From a checkpoint of a small transformer trained on Wikipedia.
Size: 9 layers, MLP 2048 squared ReLU.
Architecture: value embeddings, an embedding shortcut.
Training: a variant of Adam for these matrices, 869M tokens, 5989 steps.
Each number is 500 + 40 x the weight over its row's rms, rounded and kept within 0 to 999. Layers, rows and columns count from 0. Numbers have three digits each. The size before them is the row's rms in percent of the matrix's.

# down: layer 2 MLP down (transposed), 2048x512, rms 0.0333, rows 1325-1424, columns 320-383
# up: layer 2 MLP up, 2048x512, rms 0.0357, rows 1326-1425, columns 320-383
down1325 108:472468571513470507461500522478485504421502508498519460488424415450479496425518395492480591571479429538476518494541524538524518491491501516449443470547506559575457530495545479505475487476614460
up1326 090:481459587445529499414483541533546506534525467609449519522549440449472555469505468536525488509482447505560487524449431459489500485564503510448453517453447496492484522494498507541462508501515549
down1326 095:519427462470490575459486488553571483532508536490493518542479447477505545449489468512477544487476518491486523413496472518497529508534511494524524476536393430449519528508505544540557441495433569
up1327 095:468478497548453459454517464457526588469489499507538503443455490470453556484471504471507419503512486462519494542482445569547539418483495514530474479511470550583433471440447503616550532533475468
down1327 093:496448511470483506494517557551496508441485507495521478530549509571604508531525460428477531534567551463502481444452501466503466508484458501484456524489560473459494541530504547475543504474436397
up1328 093:503448545506478497418424505569464504485521472529493503479539483430529607434534441488453498483518549477511510547496425520468518512555509503495452530554551512429512482447467514501468478469534529
down1328 099:456509508515443531516521511560515497466463505466476527478496487501427553539545539515516499463516537463483510457400487480538532577493527447552519515536484505443515534447432544420466439494486505
up1329 095:498536539555515527444533495458463540516549496535497546512524469484494573477513519435471524443513494420505518506475477574454471469549459523614467448472515488505520496539491466482531519488463494
down1329 091:463473503549458566515594481520490524442539467479435433504513523516516481452505526478484551405536498502465502443522539499465495482469518547548487470477487547514501469539511574413543538509566496
up1330 102:539520533563550483562567464480543511421562546538562451543535533488519550474444459533531499478489542466531444484465532502453568442509445503461548494493416555530464497464525473487530514482466533
down1330 104:460524437514469470563517481500471471540532533503508453542473509487574492478443585488528454486462542463473494439499459407502451525564475515450585454490513492554481515583544538489418496462564504
up1331 095:513490418506505456491482425432496561444522456426555512563527560455619492507518442523446446550543493462496461583451495472467501467579460433488467518520470565429584495471443511506477507559554529
down1331 098:495525500538457645439428524411484498511522499422528549539525427498525464476456470511454492529550472539510420428478527532518496479497481464474500468524551498388545475486508524480502426437523524
up1332 099:520542544621407499495502427452467540532471525503562531485533484472497461460515489522440467507477482398571478486455430420462518494478465496502504407486451439450505519545454527476451490457464416
down1332 099:533551454575544524503508529464543516508472440436524528548517537518505452500564465503446441505499544467501570593489454525506522481511493487462536497514544411533494496549509497482454535447447484
up1333 089:536560478485510487493475516533592487526472471504456533532580550413527541494500481468456481523507573422548524534443444437524531487531453507488463466465554497493484558547501470529459586526496561
down1333 090:468548492497538518494488565453493486477500534460496407533422530492483472527559544491495408489496409456508578499483536566515557540522529531512479436430524420483517448512523499494473479504548537
up1334 100:484554493470442524495451433479506511467544505512533532467507524402464577505410541514452527461557512502491497512473422456470505484551519442502507539462512532483534482451453457485423548461518557
down1334 099:488599472545517629540447497501528405480545453513516557490571521557546491503414501506495521466556513416392479440537464554546456509439449460513525481481578525495535430485458539453499477492516460
up1335 104:459558522487438468451482528509523454431476480572476461489548542550496533498482447531496446422483521515571442552483484504506544464560474435462467410509490520529560475498483469466500515488523573
down1335 106:474535478593493537517473447456489508449570540544510467460592458510511472481493556482483499470386503443444529499496475482458497471571534524505477405448494488479425505552524559483471483455499475
up1336 100:488466473551506530497536484479520403498484477503491482498596513489516516485524487534454568445467494525498557488527457505563443459595463451502517457484466535485483504564449484434495520509497543
down1336 104:460487488498558540542562492538449455554487499445422407469461527465494510480568477526470526515555523473553485530452505481583522506460499474492484493537462470534435465585469509456494456518511466
up1337 125:466540478523387514517463553444470557447581528490491502549531524424511553449506509562453536521490492534494504523482440411465507442459565484471527455474458474439518519500495478502432457518474492
down1337 120:480493550470464470476533581496574411530498514476421492517453468498530537542549496508442479435481484450550543468505457452596480487518540508539566493464539443482538516573572563466514473522397498
up1338 100:521495563463557484459511485552483491457564590523549516547605560465494536488459497478505499448527600521525460541486512499511523501493493435530476459485451444450489585498431432557466487495475470
down1338 102:464469530480499544500478494526525505520449528507486488464347471470571508521535502522552515496417482445531515506484401502505551493534539472522540495521537508455467503520492524476505537575464491
up1339 098:479521476493495425468538476490490509486492460552537564533512581464459535487470461490576507584521447470504510540498525561437506481452528477495473479543488502549526464458513501568493514428497510
down1339 102:436470431478474494501511475499474472546502449495522557519530520483471496534495502548510495442462563501548515539484505490534505487403527508480482449460479580476477534493539503478475465562514544
up1340 106:477467492480511516444541480467473477500592455622563488509517462368493476488489549564525488477442470490463502529536486517547483491571533493569446519501538532556458495517492467513525509493570418
down1340 104:567484485429574501493461480503511449436491444497526579533567516508472565525464536538507487522529480531444559516520508522534528476548416493484469605546475544560505545420520485461458547478478534
up1341 099:437463484499541437433516437497459495497553529466512549512511500437472439534464460543488456592467511510505497614525451424445550477544516502508468490532496496495500495462514483521508487462498484
down1341 102:449460468541521453526543494524487488514495503434581498447526535519529532525490452541491503562463583540491520529457471428534533522511481511602572481443540481461473455549509461509476441488549506
up1342 099:507495504476561411488546487552504576553551467498538527577548553492526465494464467517423456537476505481532489506536537505471530493500474450526509441516544418502562446466428489505513500431461461
down1342 097:513523445420528478500499505466560550570494463471495432486565502596527470561429554501416465511529470524533455496561497547450477415460503470470502433503506543478446533469502518494458528484491536
up1343 093:474576491497475491424458536509436411460571508558524482543503494506582521507488399513488586458520547528497498484464462595514526440503473475478523471464481508505601506475447517534468535545428598
down1343 090:516590500518464578437520503453555503497428498476488487498509532482525443432564535489493476462488484561471491482486527546557519504548558515516420545480549449582423498527473421526538542447484432
up1344 107:550481546568469462448596427457443451489498467539498522513517450512439522504445547520474514555524469447506429499534421526449533428506492457415444505508527496524461510451475517433492472451524527
down1344 106:514441526541515544517563523527450466556457482463467476533507529557468539497514404477506509449519492435551547499515507550504490470459537492519514485462502527460508426488479484515530508467465550
up1345 100:482553497547530421509470432504511564454527492479534499631615561515600531483515493516544565570529534497516503538514491485454570503461519506500550528445464562506508525462462512492552478509490491
down1345 101:500527455499511430514523491534481519522548478473455449565518498549545523510479474516473481513549502539471542480551527436537469447518449507473538484474459563474457541521568553495522501432510486
up1346 112:409527465471500443485533437561495501419466453570580508474510484532515543486503520508512579548534489519501476532465515521420429488543533499562459510470526520504589550511406472512451539469485555
down1346 091:490465501475514507482553462556459454508538464488482516455507536516474469521490506522468578504486458495461470423555500536508522497542476488541538542460538507487474544562493479513469537528549516
up1347 103:536520528396487496544464484432488427472564485475494548495510531487446509465453494527457463439548542542517498529519444523511510463442550494431457508495534451410443447482420466451364478510471521
down1347 103:500586517514445532452485468488530454511524486543549573475479478504473480513434482524451580487436552505574466562525440419523489531528504516567471472584484545450464527611451511484436533452529477
up1348 100:508512548496539478492507453433471507457528430501527569547467516509457492512481546519478435491560502531588538514507503513492531515551470529609552524504465465461509534449443466517445442462439536
down1348 103:521535497509536546494425479387481478523528452484499492474503449495476505518459588548512459520532459485562522495429445493557498566516512580517534502431490542521445516473458486477427470517529443
up1349 100:482571552517421472474433458511390469452466458531522466464534493428473434456514498534464485487558530559513467521585537451482485473480567496557502474470485457502558543486431464515480551489462536
down1349 098:491607539429511517505475475521482478476566480496539451479551490516506432516448512479555463461451520508425474441519587484510465520467498527544437512465434435565504569512522509503483462508547447
up1350 108:501518488548452468421500415536502490442498501473499516479503504477517488486556403525445593547464445488503455571475465514528501429530464551533471524436535558499530460500508459479490478453513549
down1350 107:476453493530388506432568505552547481478551510458471475486470475487421505515496483493513462532442457541559500460506454495457549485493479496482521443482580540455494514499566486506541508543601500
up1351 100:532582502530497516505485509544415451475551522430489501499539474494529504481506553527499558451564515527481391569474426477435469472447556531394472496445487458470507435473474504520465557468528436
down1351 102:517485488538513538427500484519454443465506487477487494539477410520525545558547520533550576452554510554529486532528521439553480506526513516502470467484473505557537467504456582499432632510516432
up1352 080:540545543528483461472487506459457440499490513496501534499512581458529494498513563553475559506514428433482486509479470433487495482526506500462522493438502528523486506530504499550532500474490508
down1352 086:566475432447490483563519473502534543482510451450538398462484455536504462490474497429550507526434538539489475487476493543480486512576431488568447427507517497508533518474500499479480476493555471
up1353 114:620505530505435504470460471450501567493475406519530452485503513376576469415451473521499486502488535495496440509506521432458519509538557453478474511501524414499477530526475505445550526503562530
down1353 109:523548481491471504471523501464464474448488458490461405486509454445516476514502491571469399521460480398511505480513548559490450543528527467517460522499558530495525519526513468509526458543487476
up1354 099:436507559534487436504455475561480536506464436517451522499435449537491547509463540444536499546423463454480414551478555501471469484560427425582447522490515559480560502506513401497542468539458514
down1354 100:501436499521499590470484479536488521525507513531503498513501503474526515631519496475526472548557464505532524493504484447481487518489516500529483436531532461503512449538546504455419517423464371
up1355 091:414552414502456471443582486431450438455513481519507535527493530487467509485549541529455576455493530540521514480560504467531446479501470526516433571419514498427479529561464456551489538527464459
down1355 092:478520512508485554552478486521461463476518485464486463479596519488473543510506467500570550485497588484553520412479526485440526505508453526469456554536528594534440577520499527501481511565368491
up1356 091:461455463506491422512489551509428452458517473567538546548498484561491405405489481516544472493572457462523493515502544480469447447522526409550468379520478485501449449543528412498458507547474571
down1356 096:467533474550476481570557459490533537437390528473459494449561416478499462510498482466450482504468448480465540482472492508501451433529489527479500522501541509538521492471467432484441491541479460
up1357 100:493536461501458477484521420433517447477488436540473544591495501504496518485440497475483583523550503465541528519441484573494529483463441500515530417394455570454551553470506488477357524505501496
down1357 101:522461491518460560490513509459508462532568519537471479522531491486581487490458593523446517520488538488475499431561462505457463524542509557529485478472541428470513447515552527468575455498509496
up1358 087:504513488550460504492601486421363512452569485530502592469507435511485534440499489496498464513494476458518477528548503545522468501511466476520479535550576407456454442519507506511447466463472512
down1358 092:513512483457532501435477489540552464469535542464491553543474565586562432458557561542448506479530497439507480485517543468541504511525528449435506515478512506516513419557468472527495460452496522
up1359 118:512492523513450474509494488477513509474542455515519502482483517416506504469478455527477503581530456501563494530547464473469515458499439541470468507534534450514482516412464518541465484433527512
down1359 116:493576526441492528453480465523547453519570482471532424526479499436481565517484550483458486538525421524467504466507447486572466551428486514523520483467472508518510512469507558477504464458518487
up1360 104:437441473531516445509421417430474481515530445405533607436467528512584475481550470529478506463421530497510440527477489455463487480475417523479531570474536472469499551534529447484511437514527488
down1360 100:519401476471440535481401474460456481564459517540448543497486459459609540549501532451571537576523450495408475507506552445429513501515453543457487527452561467561492540527630461492476521527520536
up1361 094:517480507535525492491540530489524449479470442483488486487528466491545438517532458566494532471488497475567492521548434480464478483472465422437436485530516535517456455537511536564473529521466481
down1361 093:460510488525551466506480454524511395483559523487515567539476526474565495491562445478422544479472497441524486484490495421492479519541450467505482500606531505540485488469479490540500529447469454
up1362 099:596463511484568472420546470538495450490486440532500454545503523508419510470490502456512478539484555471502457529468484544505466482532505473515542524488544498511543559533479496517478546427494455
down1362 103:504467479533514471496526506492495496478494558536515500594530568603507570508573555536490489493455508504466541470463479585511514504466433528506503512516545500536516497528453529539462578466429587
up1363 099:485542483444365485484528470509500550509531490486476504489481528500506552473476501502547500514577480499536440494545456499390526490555482574537478490509447512448489503517492481442509413410443514
down1363 099:512443446456483557470445448550479443449419490476513466531600572589500482547489447516511533483544550473551490524555491539514540484482507480518471543541492502493437517488492575517489482526502482
up1364 090:479510562495450467539497537457516465471505470532572489505524501531544570485460530523500487444463507511476506512501525512491508482538452514475477457482505539509534580451452448592418551460520607
down1364 088:432472511494551511430514445493412498475499491451552526456441494528487390589564473524470542487488502517525509471487514477492531565477539462571477483496495419580496451467556470448513444450580427
up1365 104:512492501451425508415447542544447491425556524527487466509490446521550553504436475505484506512547495559581474480487495456441522465572525473520426511454526494492527499500491487518525493447434509
down1365 105:498531560510556606509497499575485517598572584470478460553531543449499541489507417514491485534473507484469540436466403479470491482497528446464526485436482540532494517403548443538494472516516477
up1366 097:504468561507516518482432451484499439485565470513462572493520467472514549457531487520482572550508504504524484490502490529424428473434521480488498481485499512483522527446553512553505450470488592
down1366 097:493540521448580547451466442613468515468469514531455490438503531514526489520502565521518523521531502490485483517510539521479485443534477496553483501502527555505566449430500527573485464466551561
up1367 093:532559522436477475495537505521495498434599526560502475490433535412540466434450417445440500496453494508509555511490500526410476473462465538581429515467469535464509529465438503505552463486458442
down1367 095:473508492481583575500516515501530557479536468501573469554471464506532503442494497484435453526525554578520488453381461460474525504454451510468498446490455518462520495445472503499473441512456507
up1368 095:509588530492523458477489474481490525470535554533492573554479603531550527454501483508443475580440549451533482532556519436477538489559485532504496480555464491505468517517505553599436499423453458
down1368 098:513485560510473495519418433481459458516502522460432479461443438480448613504433502511431503538530478542521523493505463464567492485529474404502455528495495482571453530505551471540486474514445468
up1369 087:501461553511511439491544475489482489429466517612577487543532530508479477452486438582522517497500506525481464482451492460492535452510519489467524457497464524495517518493416466486451511496517557
down1369 087:515467428441481486470555564524506536474518515479489496530464503510515484536539529550468537457483468514521509463566492463497506506500513481498468494473472437546456517557572538483483439477532485
up1370 095:577512532563545427514433477516436461489524496560502509546504478525455518513429492504424532454433518554509471483525544512518524424457547492515524428522542448453495506453493510490506506534419486
down1370 097:543556522444467449465474481497528469560491441530434459446479459504500474422534536524438426493425528603540551523519463511554523482571451511515523450476516434504509528526505475478498426492478515
up1371 089:517526481477466506461518502517511530466543549471489536548469526474538542498517553506489525460488507500519448503463515526500495500506507398602474557534518508483457474521487500456540439511502457
down1371 088:485458519510548464538548515523510474547480492453486485567552515531526522497466435472486422501477489549482486514452475578450452520503488542487483484494543458433500498491476483462491451454517514
up1372 101:458465501466496517530560478503481456444577465461493488496510498512495522498455452499484500462505504412524492527486529422483540484456517551498476478477466570492506505560526457600493484474523457
down1372 100:454507406528498499488456500489448417481503527489508499510496519485551489496507518509550428461486554455507488445460515516585493581522505509525565478544532520517476482556602538563520491521470465
up1373 095:428484490485530438494470541534547457495443501498504554497504555508481521474455497469496549558522526543608545488514502568467509501512542466491458413545580459456541479543535482474408458473473488
down1373 098:525448464544591515543404555487484406535452542500522550468474518511491515486508523526511525581490473574535496499470464497513478542459482436454439438536483473474494466522645503424469497402431425
up1374 101:501515469466454528498529469492510532502547500491562499534465513469583458468505478463475477475526439543512530540484518473486468396497487511550515419474536532495513539453443497507457530420443492
down1374 103:494530467494557595515479540540510516478494502544517491502477439536490441415456516504485492456426447454501477503485465499522441463510467460446534542495507528470523489517471525534522520525535488
up1375 100:553506553495531498488520556540436437473563425564426557529534543495466535433453537491521537430542484522465493533504538489506479505560541489573535477490530463506543519510504518523564505492529526
down1375 104:512551460447489483548503505465489492567563485479468461539479489450494473435546480468525480524506549528543531525438525487592472473566470435536515505474496503533515491523464544510470504551423461
up1376 100:498519491511434519476501476503561500546530429504468557504583472476502473466546434576419504527561518449562476531508525497470438466537549510551544521495517469505560510486483519580477516479525519
down1376 100:445515520437509584476483495497525442482505425503440494530557545591382537489436523544453479491484490505503451524523502456486543444498527485556499494538540569521552405494457582503445574542396504
up1377 095:512577489416503500493548543524466501470575477466473541539488561491483505478427474485426528529586557487445498493537476559447523509453503495503501475576460500472451482489490499515472553550448490
down1377 095:516452468498530551478467509458475455542579535514517452492545497500533488588555567487506472472476470530455552402449472530442559531609497492507493514469538504470452428570580515422505527470558602
up1378 099:509503565539556372450448516434517503471509426488479512554556572507480530450470492453525537554535544462516551489541499524530508400494468570503498458514458504515531449446466391466509552439481512
down1378 098:486547502512498505625520533448578493450541508412565489506451547523578477515519561448455533526479506465533484424543554460503480492517446556533513430486491459445547495517565504548476504540483552
up1379 093:521547548562480470506531530479530558421490496478511517528566591520529562511482462438532598462511523542458423528524515563527507517523485480522459514482541504541481437551544472527498485541499529
down1379 094:515525451496564527525524441464432482490502439493551398519507428486446484454443454536459446507533479471519504465484499572501508544514481560505506439541583556550454502421416520510526540467498425
up1380 092:484508437491493519425564525541484483519529428487538499521456516505504510480419508493421519543595521472443398509422517439484455460462480601503489449512394579502436478495448516519546539423438433
down1380 094:510473511484534512501488555507510495529570445517540462494441498535459462406554446458521471484512455441468464485394490447481602483496461515504505504547565487485505543426542475551512504507476561
up1381 101:494550507564464409480480512531519542512519490513485609462509559479524544499494440464528488510503485536548445530524495501478443504485491484488509464548561439511483509491504545498523459407450544
down1381 102:486496513519529476487480411585480473542502556443471478482487494529521510528500407491463463510555520528503446540508467623561488481488548422583497455483492502459437522503551498490447494464408486
up1382 100:488513525443513511515539559505519489506553459519488512557478561502456507454478494463459564468529512510528446537471520554591494471522479471450514446508467533519427535612527445482430463511456465
down1382 100:553528517559482524522432458471478495539497593485511502424629482490484468507516505470496457464506513531483498496507475410512555491588550415519597442506602462488540503542460512571497519528474538
up1383 102:508545487568475501499473504454493467431549524522449544522457514479437450463530520529431488465489477521557546484459480546474520466513515498513440496464544483567541576470454483514516491452445554
down1383 103:475577452499469534528511543495449433535493511521465521502465454538494513528470503482504487551441480416484551511458557585556537467558482476475465463489514539447480498518482502550525506531489441
up1384 102:466507508491514479540498489500490504495502452450530580577464484523526566458517466463491511443431512502545499544526416424528450452486581514417443508559541602553551506519482488550534492516519538
down1384 105:537501537553521552573534495528516465501478502475465554537473442494545514472518476428611598535504527483521472561536532557514461471512444481522486539526514501503551430519538541459528631506538500
up1385 108:537486452544449415517494428524530536483473487577506634506497460456488467449458502472464589513447530391497510513480503460511476451517446442473512519526580547511495538476472492527553526551537525
down1385 103:531495591488506518506559522511510494463471509511491498448477391501565452502510503514489515497495475505456518482395505451532515477569511428422442533423416496575568539561527499491475484518452571
up1386 102:444459543526482446473467515457515565459480431567470541505551581514537501452486521472458486571460488549532525488544436605465492442586450547393487534455520490546479474503498515425553454444543530
down1386 104:462484475513487545510518532481561493483465526564473506464551486480507514514470552494492520502486521525458534486554496515453525464500582517451512508532456502503494512512473515548582419570551543
up1387 100:495456514482471485486426475470497516472564488554510476489456542486471539474551475564486565455529519460497441522449519534439483419569444507498513497535470485490494506564526484465499449441525508
down1387 100:495477441482531550491440477500494492489569561423540522434498520538536511500519598457483469481396520485493487525452490525475525471542506435606515491532525585524547559562556496511487492467464501
up1388 106:588519510553497456402428479488526559495435497419497517494475534447457448497467509517467470483477581494496500531467509478498496502533497515560524452405487405539480485482523463537518458523487569
down1388 102:546405587459531540474486443472494516487460513495471464525458445467529574513462490530513422480550492479498510509451413564529457493531502463485487494522491516544453580463502486591517514583469531
up1389 109:559485471546451501509562489518464508433534539495483466581487528468470478518545500555525506543567457542628490510479450510535519436505503542525479513485552514499530485503361444566505556482533517
down1389 110:495622511515515564461583508564461469499606486552583460458536436464508486512488440453534499508448478474468604467481459518552460471466489497520511530544443480518495485433556466507457459535504483
up1390 097:622555541496476420493602466588525474508505428502452484460505514465469484494475543460473515479544550418521549514471497466556517515467506551497467490484485498482447487540408462526541512482539567
down1390 100:482497529508510521439496461545477421516553561496587493482601563535468483496475453509508498487444511441450514460492384521547423511522512520493507620487469500545453520513565499574493510455557522
up1391 091:481541533530507472466477488471531447514576506491492565500522477489470505517538449433453477472490460453482489525495408462497457458479502463517526506532485521455569532520416485500408445467553489
down1391 096:484482559555557551518482395523457424493517478486471533526528447482512492484482530542471470484524509485427572454538417503568530502493520481497508492482508474515588485494496474508469484550549487
up1392 101:506518521477515527465511529438522545422496453520543477481560552479494505471470520475510417480482443524550495516601568446483581489483532529505461491522437491539513597488495494553536538523554531
down1392 102:486584462561502533498449494492479563471475514550464453544470443449499444511474508435543482471479525468500559488451552474520507549507440514484461423584463451514518485523473574491538568521495438
up1393 095:478511487545523491548478558497544570464520524495465502413474487435436465498512485485452553447473495541499503532480494575477395499527444486506493469454463506499449491475487445511434468472528505
down1393 102:595440488486574561531452500502505496529436517467467520449494504471479468497531482440481531505535529482462439513462452514548486490455467470458522558478511497499531514486465490509503529507457546
up1394 100:539512495511402480461477462458434503507531475557524567564510509505530453492474493426422492551474491486527475543563499473430496471457474592544577547447495528478578481517461467428463561474580475
down1394 102:492563477485523527482501495467449475506561519554454503475491522569519454528470545470468507567476525466458503450527504479527511489468460569491468554539488469485563452524449502505508565490582480
up1395 102:430503510459490444534474573507464552488469452525539496523547580493493506419517525496506545514519550482499497530452505473501501529494521534499479503464530461495553532437471461582440558464473480
down1395 101:542498458558550449484491532455500444479429493535482438555523472465545498481456456492508537548530507516446533519495442563469468491531550459511506549469496545485543471466524508509501498447490551
up1396 090:380523492495498474515487473516452420518492542579542473525578465485481537498538522476508538456483504543516477549473523569495517464485522469494453498518493532463492446428471441473503528520512535
down1396 093:545549433541398504473479499484529472468475505561510388494460473440560483507558446538512455471455486500548555473530457541542523456512486513497501447511531417628515470520497615494461460529479445
up1397 098:560524500464481462496528503496489472516515502445520506577452522475532464443510479518475528529431469553507524506524534546471486494506481500472453539448483515480533510454544459498571519427496442
down1397 099:410519405450455542486545500542469473534485484473541520486474492436522475536397503520514496552505593471438512474532509568562448460504464430483523539447515482438468495500486498491545494491430482
up1398 104:466529425548489501451528539489545583527537564509502570516540466499522494481537541485496539458506572566556477546495484479497540488551483532442576539481522531406577535515442440464423443380513512
down1398 100:491474550536488527480540548550571502474448494465497512493530512533442439534533440518544584460457506524455548449412521437480487490441466554519505468467513466489561526557465401520486433488516548
up1399 099:521572537501479473530452524499484505511521529492549492526437491487494473503462437495470498499595544500460495510421498432484549504452525488469524452508479444453523523471429490503542517504537504
down1399 101:448518536513463455435468489505490489516521568535457385493472426535464486485489467427505464529482571486493485533522518551501492470509496504548495477509488428517504551603497481522458481513450560
up1400 115:455518534510461488526537392472575494476564444446545537539486496519475516468438527486552557574457501494505526528526499458520511526488530519551499487460486512432493523532546486497468485508444511
down1400 111:431521495522496599555481433510544481549536559560557453501481429364536403518477557576496531476492506498462502544538452485534485595433481507557584446459536482497558481463566511525518477466498488
up1401 098:520475512474470522461520492557437499504499469537462497600488485538462425458460523441432510530483453503546493502474482505464440505566554504462506471466442555489473483519460414501481453467536500
down1401 103:530485481443532522488581458517460498577500539542450531541493419518444465534541506448530514546445502538503543457462483523532476526513497517539555509524491441503518538453558443501533362526473423
up1402 092:472484425567524488441515452460591523494535462509532449496581609484491510514513451421490546495484484453523494514533460535520557491509455482484458516466431497476516539487534491459538484474518506
down1402 092:542479527497464485559493540504508494522499476556497592469512456520529472543501490480464499508596519520530510552426451482409459513483512477553489516493477528463439554415469515511428492499474485
up1403 104:630552507498472507452434497484468526490572511554536543517509483515476517496462500540549499522483477406502506489446536522464486499550544502459516518520518527508547458437496530512502492500543556
down1403 106:571525505528475536456452491478419513455549485510491470533466477417452489535462509443514541509470536583498449509439542519509521460526505476567482455575468522491526473555478503456408490447512528
up1404 106:440485475468474388510541523531527462454548457478539538487468560495547428418496383546470494468547454426485521477545547498501408441549513509518541422515452500493417570479547462575520415359556477
down1404 106:464431553534447518452542525510509493510517437511513499585458518508463520460417520482475540448531519529502457522525449473499483481494529500463537508506499508516495513496454452473576465467498484
up1405 113:570508547516550437505455473548487491436532533600525535590504501480501492435434402492466499531578524444488527510522530467494449505488551472556557463542495426439408476452410458529438504471469508
down1405 108:459507514550480487585501484491477491517514550490531510520506528491535484529484460466484543539473499503533521561506553559542522508481518514519496541487510516516473538584470498498515530520468473
up1406 102:490548533480431491499509507473552470516515496506436558441507554506520481519577481454507506534447508448535555577549462505476520473526480541457483533454480518544461565514484568503491551488510551
down1406 105:541557486563449519526425484509460527510522491507507510551505425430485561480480426449578526504420554484452489500458498469425466525456511477512497519483436562530536464464487558515501541501531495
up1407 094:527509494461535526473516468521490382530556538511528505489451489467579457481516542505463512484485499515478404533481502513456505479484541509535462455572477477515461503539536504517458424484548513
down1407 094:539523531446501522486418525502456488466442506534555436488488529502473538487503475570515484474511522533481440531563574505445469477495472485478488459555502573479611568484550534547438506489476537
up1408 104:562548527589440439485448408512471500446465518469464561500463502495510496465496481462470521443468457475497456528471508540477504502479506448513480528506502510454439473512446502509553532504547459
down1408 104:532587508560459488510515529514437515443460498462474599519531499507537474551475470454500562510510464489424534490526471560494430525537458532453419519513458467442503469478490506534542511450508542
up1409 102:475445571434566507461457521487509488439545500522553531510546471450485464473525506488420527459525527553469456504489518418443504479476435607505498530516509466469509455515592506559490502459508534
down1409 103:384506552460504535530492516507547534499499444489476492454516508454474470559498523512434449414486508528472461478514508530477540485564554515524480503504507433531513522533531484471447458476509517
up1410 106:454600545499464489535481501521461593522450518505532528413494565433579494453449451414516554493463436505503482499524562481511453509454487458485535453433455433493539521487471525549480505499575481
down1410 103:505444511481520584475508602537519497521474492481519516480617514498546480501467496511455492463468491480454511512495480475608514550510452461425556528498508501484466536457475546438522514510540503
up1411 111:500462518524507497422523509460491526528558441511538531477473492460521491491464517458497542492422533498511473486513525399493480512487569485485522521579477460516485471519515520578526552543441586
down1411 109:435525501505491485504453496524446439508508517480363573467456487551485498560453460437507586486460440502464493511493516496558527493441524542461458534508487539557491498459533577602530488480465538
up1412 104:434464496546426459506540490511456506535485513491530516525602552485422538490451500448561560484481436442467500579542525490492478425571537425546534487491497554560569489459499436485577474411469525
down1412 105:533457518522520532452596427492517438516553451471520497516527523546459549494499557493472536473449457502521524523503456569559504504580477514454481482497554517600544500466593514529538442450546431
up1413 108:478511476508456468477475490438461456470521486530474513524488620518500575488521498434484504431497493460485487523510510538523496479502411453480483541512552491482533596541510463529508444501547573
down1413 103:535518459482560483563534491547488465510477578511597429478573519482515431476490407555494508591509521497538520511598468438469500483571449546587503526516557551456555515525500539481448465531491517
up1414 105:493537464493488441497475489425505545495549488518474488539497500493448548462460432568479518539564568471539534550466519541452530460520512503485516487442445545471532501479497439472495439484517533
down1414 104:504485481514562532485418478519590519542498534507546502509465481483480582514533460479522439590493456535570521431431504480532468505445487554476569508446475529487502507520533562458469439461553486
up1415 114:488620500539562503450499480481469528498495556501510530527522500507490568453512547473515490489469438460516448503459517549528524452515510499516434474418606518414507526468457502567481563449515498
down1415 110:524508562491481496509576521511525463520450505469479491564539498473398569480541513508512511431458526526480438531529445511509460489441504546488477479509531484506516456457450533512557448476506513
up1416 098:509564464497480471509459483440556497466504489570473487544518540510521532485469474441493552462454569510507474536556493479490523511553535478490473538529429420450464488570498487524537494523480496
down1416 095:508459580515488473516421474574578469481535494511572459497444491548473475452521424475484480566520545453525512516476554538484468458460546433510396496538577528519484513418525502535433476501482501
up1417 098:505443538484458455518471473463514569502494500575534518506488496486419481474468485488531471504494518476528443525583431557454480485525488525483490502551536499510512456427494487537459501484529467
down1417 096:489446563494410583552524514523531464523566458505572443533537494517504528459567557478434485480494445523507459501534498460453488495446429474495484439466486483487518537500586434555537533521400493
up1418 113:526499501575489458444484456525462469462456512560497455526501468526534581429405509515530482541547517498552488569492477435441560505515528544501552534525475527479469508491537513486518552516551577
down1418 106:509521454562488515435456561510487466501540455582503501514458483482392472479509516562522515480437457436491513505454475556497459555464459532505489514542448506506489551477492566480501505528527545
up1419 105:479513535476508495469475504580534429456507501597506515503423490466539444477482439567555576549528525512520449515520504450512464471450514570481490464411565539527498540444482486522420453512480490
down1419 108:505557440494440587501421521412490458446591474505519439582484527494560485532443487512515438485499465562507514494428443430517463491486500527434460510512496533558513515441501526536551488437548435
up1420 095:472455530501501503486478453499532539501485558493539544486466462572519540485501578550437495516462488460544530510525509494474502466489512438514467426517559459482512572568392469494506478502431597
down1420 098:435479447508532605461541402444499547493500441515541499531582442536516523564505547500512459467529523552516488588542483510432451450536435475455554522477576491451490509484465570500529438522506504
up1421 096:517556515499513475373450502496455520509527471529466478511445511505550473496416527563525490512544567488529490532549530441520449451555449495553458476491505545456549501523508499525462501514552491
down1421 099:581531483437568550524516581460500462459425483484473483424495478488517461541570558534531556593564448492475527484516458527571499488514496545490591505413508543519475533479542566498448511444550458
up1422 101:467526487575442549544533518495535572529518564473552524560511531456608506464526475513495507452523484500516461484450434472531511517495547505512445479529504522519452520534462492491417474524603483
down1422 104:467549482508518661525496434575553491505525468444439473502570479505464421566484519514462463493548522447402486543476469487496466536433537419528506524547477521599542496491464553406516528507551554
up1423 103:506522452582550482449459482503576546443496461513522557528505491466517496469472484463460494573494491457493421606512417502539500521500502490514469503472512492441421450449495474426483466498475552
down1423 105:513541520534511479563411475460524525410533495508450457495531554460445535523487470535422490466494455498509501488533533507505491549479453502454489473499497564465494471529473453455572520512490495
up1424 084:532594462513456463542474563509416545519492505437536503522465495444495478461565385487477469487554497497540501546522550543516451474539520484483476445485533444472573527512466480506564468496551562
down1424 081:536490496441503517471450472477482491485445477498511506472443462454487445502513488525469493545510485518507533531541441440564503537463508487543461437442434513492479549502564498521489524541568503
up1425 093:553496508501404489544500502544574484493505543479541467515485459486576471473496472459485484497505586565529503536539504516515487502471473520555644512455470487536543535431483439446507428486495563